config.toml
n_layer = 8
d_model = 160
n_head = 2
n_kv_head = 2
head_dim = 32
d_mlp = 640
vocab_size = 18558
activation = "geglu"
norm = "rmsnorm"
norm_place = "peri"
norm_eps = 1e-05
positions = "rope"
rope_base = 10000.0
rope_fraction = 1.0
qk_norm = false
attn_scale = 0.177
bias = "none"
tie_embeddings = true
parallel_block = false
extras = ["capped logits"]
init = "normal"
init_std_qkv = 0.0693
init_std_o = 0.0274
init_std_up = 0.0693
init_std_down = 0.00867
optimizer = "muon_variant"
lr = 0.00461
lr_mult_o = 1.1
lr_mult_down = 2.0
beta1 = 0.95
lr_head = 0.00578
grad_clip = 1.0
warmup_steps = 200
schedule = "wsd"
decay_fraction = 0.343
decay_shape = "pow"
final_lr_fraction = 0.02
batch_tokens = [16384, 32768, 49152]
seq_len = 256
doc_mask = true
train_tokens = 237500000
steps = 7650
dataset = "wikipedia_en"
Each number is 500 + 40 x the weight over its row's rms, rounded and kept within 0 to 999. Layers, rows and columns count from 0. Numbers have three digits each. The size before them is the row's rms in percent of the matrix's.

# layer 3 MLP down (transposed), 640x160, rms 0.529, rows 602-607, columns 0-159
096:515405539481510449446534474565477488569519557486474513492443544510580523535551579488484456534554530462479504488544607493493473492526538575529437562436474491541478541529506530480464470528438531465470480493470519480478472509549519502501487518532519506459536438479467514459509499511510477444519482479490505517559435497548530488496529551484445536533548466466491421530452556469590495494518388516507474503480514464472464485583413475499416518539463504514528494534504429403514593479515490
096:511501472470571471589497495515431513532514575507534563541589452508476519544473550467504494505426575501437491511527544472520496507429540488507545532524519611551510426526488493484544466573480459470446577490517467557536524531451525548492556500567534442475532522558506446546561499544588522575471496482479438567486529476538510482482465525449472495480484493491487509525486500449457438504448499479547443481501448441522441446519518475503577475455518539481496525466502505490538515573552457
100:506451507593504513590509514533481466489551504429545482508483523493499479506530515560457552446481513528441511529525469551525473457440495529483528516540426490565479466490423472517550441501413499521456501442506520496475499452595600413488521537535542521519436531491446466473429464432530509505529483496486473517490494410499423529476497465477469490532537586472542498428539501535490463612472430522527522476497509392477433491542553493484519514507519535518489538524539507497508512519547519
105:457496545490490476500502519473469514432543520483516577573523517529577509475471426443483535499496510522525504525449543433561565501481540546458548450524510513489492500486506529558495502506544441496495520449463519476363453464511467527479587538510464488499509392541385541515529471493516532480493559456488480521522517460465477451530494516475489467500493527522493503611500518495509524557496503525501441401533443503531534501467509563483428577538498409533551567470460486497464453475533452
099:446522497489484549498469488547491432489506465503522432479484483428553499548525579509500454498553499544487478485423529493542590462511518567536486502506548488474484532500419498532506613603469491505449502499503557497500563558501551541517567509541446514466473523561469489459551492460497488523499454495497469532522496543472508531546491475441521525506504493470449439509497514540462477499451463593567484461469527412426494511483489533507427575533424566607486479474525546505476538535511435
098:521510484565532513508524550388518454513574486485548509509473575486488538477557499530551520419507480505466485475421447511478457472515528582462455511458464506563529433481582484567467458448597545426577449535506442453482494423482486526500549484513526494536478434449486479459496479514521468503514517506533524511477398544461584489469487512477521448487535537457506529525516498446568497499513464485483502497481525478432474506558467550482492426519474571519504459506597498485542489558508536
# layer 3 MLP gate, 640x160, rms 0.268, rows 603-608, columns 0-159
091:508479494530481498544489560565504583544536563517528533487518492524496507576510538480432495477519476501469533555515466493476554516516534510518512511487549403454511552541495544440575503462463461532550560541532480478457398555469538583489452497496538496430479495502524544525536484514495512513471476440456572540435492509470478485476428550494498496469472487472511488456457513525450533449516529533556476504459403435542453437480525448479452513494494470606522486592490587566484431493510524
095:590533500478498518442450489541503508502482495519480449490516472485494488549478555461503458497449429495471497427410561427487484478485515545465512526498580514512509515507475486438450533502563476497490516525560445475559603531484544505527565490410540531494478541495574521479595511584532430469474516485490475466447515493495469445454493547502461575525461453568539458517516446433507485532585522513572546515472532523493535499400484542561530443492494527481449516487516471495542430501497526
103:448512488528529463477477482536398519506555527514520521552504531481632511522481487429446531471497504579490512576464536470493533465469467449482546493520493555502535537502535508496524525412524472525541490524500527533435487513510449491560578465485457500529524446565394496468509437489505466537456535499587489505469477485531493447537472438423448508455447603602505514592552523497479505497500510475484524460510470576505518535543483535551455558494490498510471551488430510492478462523515491
095:531491484510465541479479496520496524459511497448484487520453553554492498392556469463428533519527435437511569494516455537489483517480469438430492494489456495439526518507517501522533476448505581549522501491469415475477388451524496479532469476493524457452430525425446515531523428476449565502505526484459493437458475480563498502504542469521453447518535538448449509480410461448484501542502505498522497529543448527581489574504468457477540545589497433476500432562441501499482485520497571
095:451489544515521512489497509523538499526483506460450457490492580476503546553516544453508541469507488530492495465523527542513489436445470468485517495503501502502449526493641514531508453450462556483477464512512488537441521434510451497572457528520533508522531490478500522508473480435503554522559523508536465446444460440513521477456489468521477451596593467545497612496511475476469566552538536508553464558465535488454493520553512500497386434548477460526479398512528496581473443567545519
115:466524539544443463544472535556558470565517419496481523474532492588488531464566426483419535541448457495529529481555518446501463515502541490475485465451455525515477527494523563516483452470545491446482502548491527476450478478530463459534507532526514447489507521550514536512479470514442532480509550491422484472562504501463552536577536396476528565526470523545553605560544414514519549535510579500485487513450524487424456504559519499488482468510500534481453442503405526499502500475562449
# layer 3 MLP up, 640x160, rms 0.287, rows 603-607, columns 0-159
094:473481544540423490490569499471442535452464538431514475499500451484522498481502522473410519506521432584508541457496466421423508477488556506511454481461530470472466503451564535479523462445566518580539551475475486514552456461490517482556419474467494486508474480510489548491519500500431485539538484505501565537480522515527549536498522547529417499539475470478579539446403579533570474448507480447482550461532469473534537460473450520480579468513463504529529415565532518489426533506503517
089:547563477474487465477443568494531471508583435516478490475431462498572464470556467483523493490501484449512500452464556436520524412591508461481463457471574438463588548521497430491480513565520447506572529510549525497514539540459474529481431475430464513543536470445491576473558481471470456445548519515496518501469569555474546504474505525490474389539503524446503466493517459453483478538526551490550498523517548535552576506495527496468472483547484580520552468480441468499504476493511532
098:577500503492489606507515433563456462558426467503470474546508483457492481500445551499614479454500457493539483481584441524484448465495513467526477525546487474469467438501509521409556497479481560499514477552539495458518545476554532515537450539478542503555517571470543493482417521456457492459509461466449502574537515490516586571512514488516560493501497391474534433452526486522549483490480490512496504570459544500471450485461501482495543429495461494484452504532510407474534460542478486
094:495514499561457491489495528453490502483456544439517507504492476572424487434494455549476546524537510443465538525568495481474459532449454441447572524482526536502477482532459561508499451463543546489438451520515497508514420423441495521456465468534563501552468524481480531540478458506525506430548534527447509484446473483551518446510500501468499465480501415500548497585532553549560524533505548463429482541607507509575506452473494501490538424477542444436507521491451431522531463545547569
097:570547489467578544498535525452466485508478509570424489496550453423456515519502476571428493553555512560492493532540495545515481537494471482513557486510494539475521528489507489480508537578439456492546580523407558586558532569465505504471427490530537564505538525536501555549545528494495504421476465555536512491535520474450403481543491495453496484533491496489553503499515518541448434435523584469491500507556475525469546584441545483540511513524462459496439490503489457452484510454478544